From a checkpoint of a small transformer trained on Wikipedia: 4 heads of 128, 16.8M parameters.
Each number is 128 + 32 x the weight over the matrix's rms, rounded and kept within 0 to 255. Layers, rows and columns count from 0. Numbers have three digits each.

# q: layer 5 attention query, 512x256, rms 0.0832, rows 0-99, columns 64-127
# k: layer 5 attention key, 512x256, rms 0.0811, rows 0-99, columns 64-127
q0:155123125063136123091139154118191166136069185125135096137169096121109131104063138093152140141125108104130083100127108187078129148104156156148137115080087125112148107099194116100128132109088136
k0:115128189071114152134149103140080139119147124099157166148180123162133152126182086104113130111122134127068143128157114166103083134107125152150105144146129066120130116126146121135151119118184111
q1:128141113142065133134157164110049099130127152151112173081073101144078143119065132124091140100130157122154130125108110091147161165142147142107122184151124116148144168129153169146135121101098132
k1:169135146190089104138126139122111146111115081141134095110178125097121093097120090149171152093149118136120120116121148061147117136132089107139130109123161124118119132177102138168175132125144106
q2:150072100078102135121138106117106125108095144085147093116135113114163140156095128142131144155105206109109135209137190128088076080185097107079130120105142097114151112109109134153138145155189138
k2:093144120094119122129134050134154192195139111150108120138104104124116108144071112151140125134207104131150076142164131138144121119129128129162166137112113165150166146110146161122145057136159068
q3:122131174164093131155138113112148220128080148149106155124160125090045169158175139127077159153091089120067074096111044106124136125064128126125144142132138134197091100115125145213134160159073100
k3:112140075136142118158143121122147174098106160141115154121134194121136146123162133136137149108206129159074096183144160144083117096121156124208097196147162136120165146141088105109136121130152098
q4:081181058128118104187136122115119181117061141172153097160179125110190129110104189132083114095100135142046133124191190137169112119182132099108168124094178112166141128117131062103073181088113170
k4:064077139073128113187090104137183143182088069118103135118104158105111143121115116096098099147171148181086135122175135154129182143118086170147174131130160138108131134140114117133167133087117183
q5:101121112181102090109075133142116182136155145104088129147146099137136106101163085138178113136148110159166124058122088148073105148155120116081070084145119091089145098083131191143190123155085106
k5:129183110155160133129073093174124131078193143108142130112157107116120114103085143135095182131146105134170176153114144150162119101104110124117110109128117112102073109158139084103156159112132096
q6:142078138137129144139181137100116116177161103083130139104149119152115073137155118114047195182157152144109148060158167113124140109100138115119164132117093126120173157100170181117114106163207144
k6:120127145171148121147129151129093076127122148165083144154106068095153120059129133132167114128154136171093150105104112097129097161182178127144153115112080125158162063125081142070100124108132122
q7:083100121106130167155159121120096152158123137173149120148070160082155187110136130145189139158124075135156134142101183130127138117118120119156101098134106088070148182117161148163128092154083121
k7:143090162174124214153095069159077144126114111104179162208137094177166167127126099124102163122113151135109142105120119070172132141143130145134130182098210207144089096220056096134161113070148094
q8:092182058103186128091097101129092113060133094123148140056160111128153137140093131161120119095175163164144137177104189110113154166068034178117070153150105121116115150114181103109080117130181096
k8:162090084123114122105182140076200046144124119137141121096101113125158146194171120199101098135104147195133091098153134145163143098052096140140110167167124144142104121171134111114068127155090135
q9:111107105144127085132122131096180210082117130154117163181068149135146174182140114097119153066124131102103110186109141145107147134116154154146103180110073116134161170096153096139136171104080107
k9:104118109159098173101173096123100230099155127108120090109103138128168108133128140142074169095156133073139104163127131144122102122112142108160139106093172140144085088119126149102158135145115106
q10:113171061049141161099118198116078124160085100130122108135139101138105144112102159118153077179125129162099068188146092087148163130138077111126152084164175178105215117155093108120070009108159065
k10:108118107112116135137028055093140144192142136095138154097124139086099098158110076108151074133070145161119117124091143175159158102127052193077191159122126176158117129115152130183143098101113145
q11:114128128124101175137100123146109118111059177141139123096117158158105118119182104116187156068146166130125123123150129127126149119160136096137113091108142083162151147070147138141103144118121128
k11:173121182198179209170126171085121089092170080105136138100060115146102125132150127067140132094085120115095138128120125135138110133079104113152151096155103145117161135189144135119145138139118164
q12:140156192100099119083097093090174159112119097094120088088109096107096180083142116060105136085111094119140148139108104165148127156168094145170153147075150157080138168090111066107103085105109119
k12:142147189135149123188126171088120141165081112121154186174162123105145107140096163155144136141120128113093142144161090097093147090148123096187135123128175099110093174159115121096113154115132106
q13:141152241103112092108051095133136080131101121125194130109159096129104116105095096121148153127148109118149148086151128136060127100130114140088081149108077081119049091145153130089112092093065079
k13:127141124099106154134150125152175083112072090119167144089123103218108137097097103130183091061145120117166150133156130112140114115092107102121114142137132133124056051139135102179095141137132150
q14:125111079099056116150191101117114126133175166116111144126178072133088171098105171170112128171159165164137045131154188150116138080128153099102148091141113199076104141163110120159130137116106129
k14:135084101119126128127136092095150134072121131146094118164134176161134057078165138169075079210078079115155173181155099136082106110164075132114156170153136158148155120128129148136103118124108098
q15:134168202098148122103074119162100076110111141133113126085219052081110097091209103104098149135160147162150087129100128140094198074108136136135204130102157139133148162111100138146149099127075102
k15:114109168109193114140152102162123168163168106146152068143042113139166101091146203128127162088152157086103087227094068117067151110091139125098143116164111145075190164083104182118102230148098124
q16:138109111164142113100136131108128149155156151110109171129165115134111188220111121100150181081094139100085136163179129084113155152117187105105188144140133119166166113103126099135152118128166137
k16:111090108120161128162124135129084080122079091172091125136094197124205137164130129174135090144110092053144114092110146194148111134164126112128126116061132160090151141103131100144144108137145072
q17:171123100111162149141137134130059192127122147140150127131115135104131127096155094173136153133129117143187068119136118131126092064164196119169142144123167096103134116124187155153141102110111094
k17:077147120157109102132176122131139104095138168130100127105122168100096105118140052129103140217097174147172182136107106073123098065172155119089148107130145201149083104137135168089135158116097135
q18:071137106126130107119148135094138144150140145155131117136176190107092043158154138126151059073115132174152174120102144097159135108154176120137119111147162165184145141150114100115132121117105142
k18:157110127124162130092138117152152174099166145119121134109111165091165063130132112119166110098117068140062128132125120074142117123094183148091152111172103148118087123092133151097117111116125162
q19:175126157101066178113140124148138129152141104113155106097128137183184125075120152092150147129114116136109166170105138125188180117104101079162143155179103133148141154114134101078131169119118146
k19:119092108181132220176167126116111103090093127131104134133161156136137090108118099093109145141166207102156119150092117079170136133196110093161139166097155141132080094069089163073140152079083135
q20:160096113174126117182087113127141111126121147094149140108148099047108142098147127148126169075144095154166145116109074174089064111079123144128092146167144177114143102142129185129089125066110071
k20:181098132102096119134141122140120140101192160110105180126163137131128208104114126150113145133115146161155154093140149188117094158145118116130149147140116128116049110131120125139121137157130105
q21:076194123046187111173109159145128178086164129125188108140125121127168123133133195103151138114108102143057134135126154146125182123131078139155120130134148160108145066123093111183187106108125165
k21:129115073128173113146127120115111109150159127116169096156070128145087097157137152124122119147181056134106154145172134115137162126068087136108179172130111127129161127104137145130093112177100157
q22:126189150150105115124135130139090105065130151080109117165147166117097094160171076112097162182097150058127132235108124083109100078139163075122101111122143135112131127085115135106093106125159152
k22:097087133130117113126084090125082132108124121123168133134111099104174155115252123184141119112138113103114132154152147162104136089141053142122160101110122175120143094105079123146120146134082127
q23:114163140111091125154151117127121140083100115132151102170088108191170125098161099097122142130076165135162145125105108057106115112169154140066162144156102158133158145108139112145123113074146164
k23:140104129157129089181171155129096170156097144114171095123153129092146133154106092122126144143115117149147163153125094077106147087134101107167165168108156152175145096086105104104066033128118117
q24:144091146082128198106129091112136118066144089151207163118107135131126156086127166124106104113139170117152175171158118114142069127142123167120069086069111095153135111118109142139159093146144109
k24:141105089143058138112141126059127150118163117145126113113169107162128106043103102127185126107194212154111086078116165170144105104101174113110130124127130144118144145079108170097149119116081132
q25:079131118127141159163131090134134143093115174099132172125129121142082137183112095114110071118087132142095169038131126157133153163178117149181147144119117193128158134184083146152100161119164110
k25:170125091116134129111100137125131176157191167093132104083210172192103113117101150113125129125121128142117064120116145126121101097125125106131131127128140120132142125163110141130129112166155173
q26:168154108141112153155118082153122173107151111072113125140123137152123104056096111069116160094134113069122119118157106155110119179138170142090136145073191126080082168154156125113090138152149202
k26:147121137122115175171137135165107176126176150115077166170142117103056169104120160132110090069094093163138160091172124072128122013164136159125089145111115156133138075160129137072134142173065142
q27:123148199121126159166125119107115151058118119126148144105156122137129153100112129148111100133127119076112152099109130139129165122087154159103186088060182116088089104120131121126103143101109164
k27:139112120048112133084136115112156107165108143137104110106129135109113127193140187163136124106062098153102107113195086106125104104157098133091169152103106082133143106109135109086106196089061144
q28:167101185120144127069100121112195070064071140105089121109124136109144142114074143102159163169160066131160110076113152128136143137133141083162109139182144128169168150195136124164099134132080104
k28:120098154214089127124172115140116160148156132110167109156142123198132163131141096100104124138097146089103094052109129151124131142126182089157114151136149099082125164057128095105150108160061141
q29:169197123167102110161155135165126144162143124115120097041151113143110111137117115142120134145118115120171171096130145143065111146137180188120139143056160154082118115129122140139139071093149112
k29:163095148184109137162083160113145104128111132162131132076152116112098061128114084160141136071162178154126145102126071128136078106090112117137145125129131187103108140112145113118097085119126164
q30:062137125109179130098079098155183096102174116134147122105077103137185147163113170092124141084170141128114163113140159104154129119133118141098129176154117131180139078062179130136126058170129097
k30:144136135125126134099113141097161061123129097144141117145139101111156220178114129143147094157148115161116124113135161098177154138130176106102136123124099137115073130140099137116085100152190119
q31:125171156167107154113083142116101117137123113101083158115131099137116105123111147123122176151124076122163075136113077108086118106155155186135176120163089179088161176122160089105106142110134114
k31:138100099163140147153129098127107116143152163124132095135140154156136070158198162129140117175060123166131152095135135183134115097126130111147135078122062089108109127125117144174120124121162155
q32:074162152140029118096142072135102108114103177065107179115167179129150108129145137158160129145092128097175116080123079122153126109096104101108153124143165101093076186155168116177089079087128074
k32:068106142151113162154129119113067113119126104157153114165157119107085109150155111142123131160149158149201100123128111166155138066113159132096133114081168048104116121187085122114135134221144137
q33:110131132159114133100094093138093088129140152155122098143201116063106073132191209162156152177124158097124125112150099182103124171124119088097138126108114131172087120087159163095098124164154119
k33:137108184141189120090150124141128145180124134125139156139132117112171105018128125143167097127124167117157129130147132146173112102171152136169109149129113081155190065097145086171103103100085106
q34:146076136127147086123149130177114124122113195119078149126159093099107057139075131078119174146108099146104137119124077111179113170104110149107153181109081102125163114112150144165146117109177124
k34:162162107159149091093173136091133158150127169081115186117124185140162145083114057183094126121166165094070134196122122134146129155141060070167147155153121130110172107110167088090131067170134111
q35:097110120142126131090145178097186151094178086134133140087122199146163159130147134118138100095115148111172116102183083094139101135069169105161106123141172103103128139169117102150080126075128169
k35:119107041081092141125156132147151158098095107176120118200147190121150133094122140141128128157145119089111141106206106153118122125127129168198117104105039149171093129162133111110115113143085139
q36:194139159125137134078130065150152121182155076144141110093161137114130121134039143175129148141101088088149122142080190142151111152154118102198160133189143148138137056091156180169199135165116120
k36:119133126141137163086137106122158113149162100106137161142124124110137100086169194127070170125149102047215110086067096104148074119117143186079082108150129191179190136128166105089078110082067180
q37:161162175166081122091131143165174163120198135146131113164153137081150164098047083159155125187149175135126175136112063121149085171164120139120104088129164164103105116082160176068138187135167144
k37:152131145106116127049042139141110133122179154150111117139135161129118144125116150114126150133111112172165174134146136062111189165117158109086098162117071078062156130081123078111095120061148127
q38:136143148081109148133104109156088128094123146086119143121089119153161158097159176171202149152101088136147164097093123188126119162122118136139133132151163112152179152131108096087121201128102095
k38:115097170158104120138145099107100092147124168157114136168097170146169106186147197166075125145126090111145155175133112100187052135157113158136115122199091083107108137144139120126136176049128182
q39:104122109112129122160144103133130146145159147195100126127144098172095143086119146123201141121108093145156140109131065108144155179128075151122126127126185177119156132102071130166142180141149144
k39:122171130087107129192086132084075196140101155095141168124161148159116089128162111128120117155176106075151180131156089087186094141110089122087136146118118115085110092147106117108161048103148139
q40:122165090119194080166117131131127143172121124179089079103082147109178153146142075145121102066105092104151130141098133117163137101136100153135133193139115166067156130136147079157114115116108095
k40:150145090129116102071072123113099111138092181126135145123098154143133213181131138153125053139091147147056134120123164092136135137058133071110172080092148192172057145176080199117136095167187125
q41:150074115140105127089194118158158162160151167112127117112170106176116140129144122138093155164094139168193107112145159085129142132157187116069076102142125123106129106114241146129137090082086200
k41:124058112212136200135171138113162130117105119124135097117159127086097128119135064078117112127148134097177130099152117102111079099142101185151133144118109131132168130075174098149172133086107145
q42:159112119162129126176081104162131092075156161074115117165182162110092121124135165099104137114127122133148116147090184139149090142128106126139136118187167095141149158123167069141110122110190114
k42:075101118117094108113112076177156169090132054183118156174169145131093083122129190154160108143164123144113110056133161141171148057106118164132112121182103085094115119155147160120123161144117115
q43:068143133131134128123141139122121124176077091130141151090147135084174104152108171156127158138166109081208151168145161146146117118142126125175123131105140136181148068107082133080088148120095160
k43:107156160120146122128099197109139129092133138133191104082110082085167087113205125057096150068094136139152107124128120114102119169065130163159140124147080141127160192124157122165072068086124150
q44:088139106117136096115090127076140122145143113163126131124121132165168140099132126181145120131088113159098134165148142137133135098163098126087152158179097112128128149116109096127088183154070105
k44:066113117061096108147088104165150135122128132122100157097165155132162159111144112096123140138117099180165119096177124149087115129149140087110135195120136158170126126125148121145118120107134114
q45:094143120104169107121170148104123121122129127128127150099153101105204143124152204150200148170140130091102196151127076095146093090132157094186131119132090187111187068153134188094152151136148135
k45:127177148160163089159083128170129176113051151117162125114074124069107164120143096133135089117108110152116148156093134148156144126166155130141075071075169148133088148146096135111158114109103060
q46:103153112110161098141130108153095118154134121165124110091143083129088136124161128096159094131162122113107176142163093146036123103155060181075141098095156150120165131127131155097148154166124115
k46:128079146170094103132148183106111154144121156167152097100064090166135107139107198187131135123173136123153073139139115099168170136109125118101195110115155120118142090084156128126149107091097081
q47:089146115146120098136117174104117144128122123151101095116143145164110146143108217146140152154154126207111112120139166098117188054113124047112111064093095136115147214107128148093067112108149113
k47:087139170093169096174070082095142078091170101170126068185185174123080084127152140111144138146166131123134140180064165159119159102159115093147103108103151165136093102120111048097085113161160154
q48:166074073099134079145181080121110117153155120143101148100126110162160109151090160118106128156145189130188134128143125136160124156111104107113147091080148110084100139091152152164129155095184117
k48:118123119109164119152135121087131100154155141130066128157138117075065109142131107134098111153144167149130088153054144098124149122162077121125134116098119145057141185101165160112112095080143111
q49:109148201147087103104139151116119120081138093082071149160229099133102127124147140088123159111090162108117146126178069159157073094105142132121132103144125136125103147149122145121163132104150097
k49:126141112104130124110134154148143171136191082168137107136169224135162120097161121107129119102137123098088131155122116113148076090137078103178068113147067128088122162165094093140115151141113141
q50:175125153147114126153115164165144159158127136103113104125165128083116140111170142094124121112083099126115128148154101111106075100150118136147122179142112175147104134196093171139150122121185104
k50:082143116057115110202132115123124099159105172137133144116071169103139150143133118136120099142126124097116168132142119129113112125154133114142123160143125125105083145089121067107154168172184160
q51:150160179104139122157116103153074114105072118130156125117118135106177179190119168201134144119103133108088093106095147083196128157151154155117170105132137129108162094158148101126141129151113177
k51:118142113140157120118134097176087146100093125089142142177145152133113133113109127098127124081092116104111083134126137142092194128104126161132122125153202196140100107155127078137132173105146172
q52:090110141093118138141121158102117159155179116111106193121147099140112156068148102103164107118142054110183097084102192086148162089069134128128112064152109107128099108111158134086072148136145143
k52:132119059121144128182119192116148157071200102151130109109123141145076134143129137174124117154223123096178137101138144078162154145079093156094137182146103151168130185151191077188158116115120097
q53:113122107132142105156117065148156123170120127088052095127117124085149069181084102147116183093152123169112109130149129154190088100124099156139113138127170095124121162090152097081158193158152125
k53:078127149120118116078148116145130118069124125062104079131143154134122190111091093144117110126155162158188119141107162100167138123046135093135133124164096126098146116103153154137197130063155165
q54:124123098144145160182126166102111080154143088184103140154103141141112138127147128142105087077155134140118145080103157112112153202134127146126152197147121143113131127098134083104093054121082146
k54:084153133120128155108188143137115130101150160106199115088133106077172156074137120088146161148090145170140093097134185051097135101139154126178126093141128169127078128141132149217128139159087120
q55:129120131127194181106197115140107115152169146074134169182098138166092103107133158107131112187151129135168150083099128114096155095126144121088139157134099133102166089116136109110139160159117085
k55:133087123135151187148119138118146127184144147136165143141128114145122140123124117161114105160142122109094079085144113131153116157142154195116127143148096120099164072118125116121143173118129152
q56:106106144136170109058139122108091144111126140042188130109169131101142111120186097145136151182109179100142105122149162128166172123129130132157186171116143095085166128111132103100103157156102177
k56:132060127145138180130144125158151099097104145175066114130139138110144107114086125142108129125139083096122183125136053161179114172156125183167143098096111137145125145135140137047195209110118152
q57:112106147153148075099083118145151090169160093169201097106149141125175164174099123144125105156117136154156113155146097170109132125149086102110126135126135127118113114175098151113106160128158178
k57:187125150126139135093141180122105094138091114119165128089101129148156143105109131116127133090126144122166132082152156117130137075165109174124143142118109143111112118190141180163129124128150117
q58:145134152162138081101127131164097124137100093086082106141166127142128133107136124141151141080139171111147143113132176090116063107061146111143054085153142137100138137094117122159090152114133114
k58:151101149123131095135086109135090122126124108175137127126149136153105077159170157116072095079138139166070146103116184106156106100160150101115120144133176118152080155121130179112130113126118099
q59:115133144152152131131164134127096101113085142156106158101116143113101161118112123093100162115108069137134118138130153134126077105153117117078189118137121097137132137119112130105128109155120133
k59:118121112144133118130156140144149127181121157137109177173108123100138153131148132148150144100117084178097143111161082171124134129116177101122086133168147143127106109139113200102146068083163114
q60:190156118104110206162088139079166122136076127150138112148160104148117128096143178123131092097191169154099086144191205148141138114147121162103214130157097089097102158128096148060096089148154129
k60:049098143121157136127109048085106125122142078123182121111156105165117170103117198083164049158071123133080081113106131169111076126122138168062189126126156125147138102138181104154132153164116145
q61:141130130123126146139096148111137119143133116088100130121097145072128105135120184182116135100137169127086103125135155176121141131158142138076111121120108121099122111085140134138078112088139084
k61:084069170133116123082109125086165141148173101133130108095107137108096170086131161074119103133096179205093126103127100142130071152122123159127177150111178135099218133135135144140136084185125137
q62:095090188142139183080169156038120170133117129109138139134133142121095144136129146100150157075117127162127110173098137152160096130072104121121137133144098200170102123185123099083182125076162096
k62:127120156149158128143149118101093159165099111119146147079123167160129108188107186159143111084202121106100134142175090154147149120093142115139133115065143089158100145148165186077136116127151072
q63:108126099109180092104119134131136178172109091097132151151167134164091120140060107154127123153163164076137135139081130176152132147129103094132075176159118143126158141069144085192173161122103125
k63:135129079080134129120151114130172159179149099141107121116142125158123149152144090157121144099112111114191205138116157108132089118159137125168092099074135118117145125141149131130136124175181082
q64:101176096123125092085136140119101096188139135155130148116092166157149194195095104119174111163106116173097076109157089127089115134095085156123135137125118133040125080122155121105155094158142144
k64:095172158143116169088111137070131090107098148100121177064111126110108133135106054123102146092132132160168126113158105157141102168134099142071112086173108150157105170171106051118155100108199085
q65:155089139115105147146130111175152127051135081144102110131117154145160114077131147156082158103093114127084093140182135149132071128125130138120144113118100106158162134155151119099164137175122152
k65:114133113149082141137116153141123123178128097130135115128135110146151179148132140128076135104118123133170116140216168163114097157171116087144121090134114106147183107140125167159128119108065123
q66:159114126120171203093138085163149095110150113140141136114166099130146102156086210126146132112146147130073155125130110183134107142139071100149153051118143072130135046067197136142171076161114158
k66:117117095141132146111093114087119109134123067091147124129090141124167088123088185086119086149149153146101147127139077173146132127135144115153180165138115065122125152126118131166085106114073116
q67:161109146202090112122112112137151174090188197149115152177186119129100146082145142122171120147136127154165102117098128107046118053129097137084098124087120142138125139107156197158153146091080095
k67:111147096104122141138145133204081132138120067185141097101145132176105152143150097127130090177132141075119139135154153103134121071136116144071138171083111104127088075127082140117082118159174099
q68:163102184107105099107098101065147065118097109110122125154156060057111131105191094091154121125109128154155169087150122151115155134161117108120140132167137148198098173072143133128132102140114134
k68:143124137152146131091131078176109105120120096081211109143165099137180087093119175163137114188105140085116130145119140089148133149136207123159152120148174084129118166108173123156120112119113105
q69:140148133137127086167146100118190147095134152130144146107067112108124151188143122162095068140138159102124091162171118104137128189072106139146162103105108118101123124176118151194114111144131111
k69:143169105092123106132131151097114094095083112073088137155165118147129103081135097064152102113084116109110117120172143132113127119083079131106128162092161105097170126114112120173137117178087087
q70:168128141105138154102161134130147127103160111132158094092164126146105096052168118108078146148140161165162146094110163119163140090158117152159083130175132139132180146127126143139156150138064109
k70:126132110146136117104175155164119073131211088153102110095145138191130134099127168150153142154140129106130127087100168089089149113084181139152158104136148101182191192101116175124142165119119118
q71:162153187160053148107085163101181087110105138141094193175200131128056102105129083148124147117145025126118140096199111098169127125123215139039119174086158085143145114075188175128088153132101142
k71:132115150116147104175172078089127126124146118083137097124119151135124179104201152149088101163149157115117139065142161161052140129057116119105125073101084119084145089113078129122105205139090132
q72:194172069142111076118150093121114112135179133123107167131155079118129084201091121090100132145137163138177129116144096099128154098188126134118084179117163139143129122137118148133152148121117089
k72:120084105040088083169113120089122119155148093168116115126124139171118117186111120086155087112128093097104153171165135129152147148129189148128081114169143141073125122132068132099101159135143136
q73:148120131135155134185128128194103133155102163098127139112106152130121118081129124179143108119044188125178145138098094137120141132134131079130157113072112142177131146111149125139171128140066213
k73:112120109122141139171161117128089175135093126125146162124121142049130102100150143141102156078109133099119129131129112125183182095117114088119137082057143139126142088124103165124139192133108149
q74:143096097144107178065156141144104134102155129105129162110181117145059121174119075126121153165147103185058093078087113141104127106085145098124154086178111145123133123149143166133119113128121188
k74:140130127174114147128140096143112107102159107111102155135137119145120107156140115087166126114138148098185059098141123118060155074106093170135098162126134064145181146127138108100134173149125129
q75:136108101123105136116154113149119082166111084138120142107164127109187140085098149135093089146124116128081100136181189122177131125134160080113125133114148122126116060080138132124061122110076153
k75:119154070170147175141104177105149161165130112137087135154102107111089134109126130033081082164151180181109123134143130099162129153095112124118121093120116125197124180074136166143118104095150179
q76:127165149132139137118155107114139129102156132088145110129147103087187145146072139109172132076112170093075132137135087134136143131069085160080114113085144166134132105154112104095133132137121181
k76:080158111116140108151115133145121187179100152098133135126148121133135176114080112089029121166193085138141101152202130136146084085102115141152097158122138042096063133131087143101086087110151099
q77:132167175118098198165144120128156110112121123084152172154204122128142111171097118117159125157098125142141134104154107138089133108106096114150087107130123115192078163139124078103061142110130165
k77:182101070136150068159136080177155111102112092125156052120116155130173118161070156156137195129173167216172112176180108086088131113126119091122123118137100069107117084100175132148121142075120141
q78:176045085125089081136127155156125083111110131132177110112097137141103090135156181042152115138185082150116125130098175139152166181199103088145106091140131138116137152138180130188112080220117172
k78:114132161178128127146145134094167147110147146114126130125077096081106048111073126134169105154136102103141120119098133172119062155145114186161055097115168131160196178119138114131141141182094158
q79:118140109078166129162176125156116121129127121130116157078116132123138126123055139093125097167136143131117146176118150143151171136195134132064121114180109138171088096090115116146148125168123122
k79:124164110150157163144126120081080113113103111128181152106111116113067192151127144096099090079071115152139146117087093157108138106131067111084176155162177136116180130105136123132108125095090142
q80:099089129117109126082150108115093161116125152186152149087111104069110104091093132128158133129137088116079122169160119119104106155113106087128130093102143138154093132173157144090168098160122186
k80:121170110137175101142119166099187130143134062164157154106127081132152116143096136069126139134114142115101164141156105187158131092140098113092089158132125162108133168107099062128167103068110141
q81:129115101100119125094149108130133144170104094136102139132139117148139085159170161117095140122109131101078131139125146069180193129170096111183121190110121094136119102138118132094120099161101139
k81:121154120116168114150133121144170116076117104120161181141118115132135063167112145112144162071119123166131103137107111178144143165068197081162169153104186189126144100206074117049147135142134134
q82:147070136078137131141135162096170116140165107149122132085141128176144121139122162147113134118146145106099161154134167177092116195108120111165109114097160150112155147140154134106093021171111085
k82:175137124187134143171114131129128113115029127177078140152155117156091091161148107150102122121115109102136148097085193103179136061123132175168112184097137125158120180149138171174157188115120118
q83:123175124112103194093145114084156151148153126145095122156109147087149115154109151123141130139123086092174126178082131100130111176172150152151104160153188131122125101141141067090172141111057086
k83:110151141108087122101149108099119113194119155108129164110147174093134111059182167112160098139081093114105158114064185152122170126119218124122112118122119111163099174112124125123132132116162124
q84:133098116148153127170117121109120111139079136147124109166123119169121146144131110193093068124181152142114157148095120125148130140136101147123088132127102200094078069125067150154098148167069110
k84:140144099155128126091181159156138112152122171079119151051094099200113162150118084095129090133084140062109108151183148104074126149167111115104122112139120181099117135087134092147153076127169131
q85:123130134151157143135124112179090102122118124120150135151161160202135165122149072194099165110135115057097089151143104116137062144132190125103149151090076121159154077076127117113126173141124206
k85:125110204147172103189127182085111124155107136151115117107106099151122102117125126136165139143098156164158114096176087114079083142136158125146120078081169100115129159090152096145173180144080090
q86:149129136150113114126110105138084127125183124125117171142184215114166149150123076149103123205131138148131125173147115090133112095156105117105080136102130158100127127117147093128110130153127119
k86:134143172105139150096167079140108136129143118114100084101111086154138151038112084189126119147111114126132170143178117130065132159098110141149088173133105173096140089169099083138106126126153074
q87:040104125176189163129148103091102100150086110150152147159113063088145169169178144160164141153074093115106138155130159120123134147170097156098150112099120156116168151113061163136123162112122132
k87:124095126139166098123078125134145133181126121111169148099139134097130110146164159132101165198139080109143103143099132147157111152117099124153082111013097076060106137142203114118164139092110108
q88:121106176133118141165077090125096088098114118090066095143149127139105122067094168096103111203118113186129077092106118157129105116139172155094105149141135066187060128112033146119166099181114081
k88:129112131127134085159128110171098112090196108087134091082087147105146174099112124200169165113119125165107160155142192134099083092074098132162123153173099087172158164117112132153129111160098115
q89:120127159137136214109165119085168124069109121124107130162048081111142098163092168145127152184117126140069108165129134148187173146107151127171112089152068183108175140128226116176122121112143154
k89:149152139155129137090078103132104113140087098127123087145122090134106069134139137059121128142117144120118067150111177138165145108201170163121138186136139088148159199152125126166167131124155157
q90:114068130082107165128187157108177064149074137118168131096125161175139156117150116136074156153148078151167133069153180149117132106158159111104110152111157093052177101119095148107081130087087115
k90:161117149141146099075077151080137127159077117114181089163139170147122151068162116133141151138120166111129123097098159119056108159124110118079199125137121120180079156141118162161189142124086138
q91:130164098152125100142168110130114081113137132077183134149176122066128185100095135140156088184111097110086150102141126103106111125131105079122137179128108162080113152086088093150095104168134079
k91:122132092074138127107202143173140103164138147166165135129094151119180122127095142118072136130127118100128170158149162119090120186180081123136175172121088145135134125160161127141146085117142144
q92:173132130113110187070074131153096102145215168159078105149194123123169102136120122092123121112122143099167140162109121123080127106109102076152112146159164132114111173158105084137179149126085123
k92:080121139080092125157155150206039104153168077133114142105163128152125152106110198152120109126176141112146142178146106112165113115125130120120105082146108105065089155100125165140159160158139053
q93:124133099116147098107118121153118127087100138124136154121083130139181096102075177094118118155128106113111138161121136120135098168106158145088133122110175071124157165141129135069131132132136111
k93:123128140105154131091070143130144165140122080162095078112144123127149105135108155117145127140165077144128135129169177138154141119075150127108146111151095128184170112139074179146171106112152162
q94:129128114174084088149161125134176153116139145122229090119073147129110138087133130159063095138099122175142166138119156165141102124108117080147055154126127107114109119159196066160139148131099156
k94:151095054177137175147116080156132123115132175099132089152172144168138164119057095146155107058214117123139130099128136126106173081110137139120119190122113158108060147109085121121093159109117127
q95:116184163112095108124090118115135058183159114131127143095084116136179103116081100097129095139186148139147106127180155116128168106090145067093100126172111048134136143160131134130116155149126113
k95:129108129101119155119152145159162103087068118142120100153176091151144182116111115140114132101109178091145118124151118118182157128151135163113135093139086112164148118197085141206081081144116133
q96:173112156140183082104050114121058162152119132161141107129147152151117120108130187092201146103156047097140138142108131128126133157080130105103133177127148141149082099105153088090089112147104110
k96:103116184087133136108127100154082110173195133155122154111120079109152157125097142118116125153160117120143106155108106115157137102095097126116094136147103184136069128109145134078099129133113084
q97:111093150127133194146119084105106096128128065122118123118164144075121101098122079175168153110162104142141134117116121166149136129131087128152089133135159078105128160156107173122166161123139114
k97:153128088121088121143147130143149169123127123133114135139065135152078096149134113153125123128037148097134152151104135061133113107109147193142081139113130100125104132170114103114144113116157111
q98:087107177147188107108155117135195156150126143178103112152099140146144186162098109149169134124133185141105118143045111098149130114090123088127079139128119205097109127132097089127086082134142149
k98:201133154107135092078110123092123168124088104144144118200135159165070107132098077085120082186088122078156117123127162135153108111154158109174084142041157121096083132124133095122116126178137146
q99:142119167167111129137147162134084154126120079192134133152160138110093149067171091066163071079192144167143146115083101108134092179150173144128126059159121101106182125051142076090098070121171162
k99:147154117156142075112156113098143117117109089124125109154121092102129111142111122141133180120112096158042161122097113114144148136139104078120146049102149122182096136096127081102101103092149167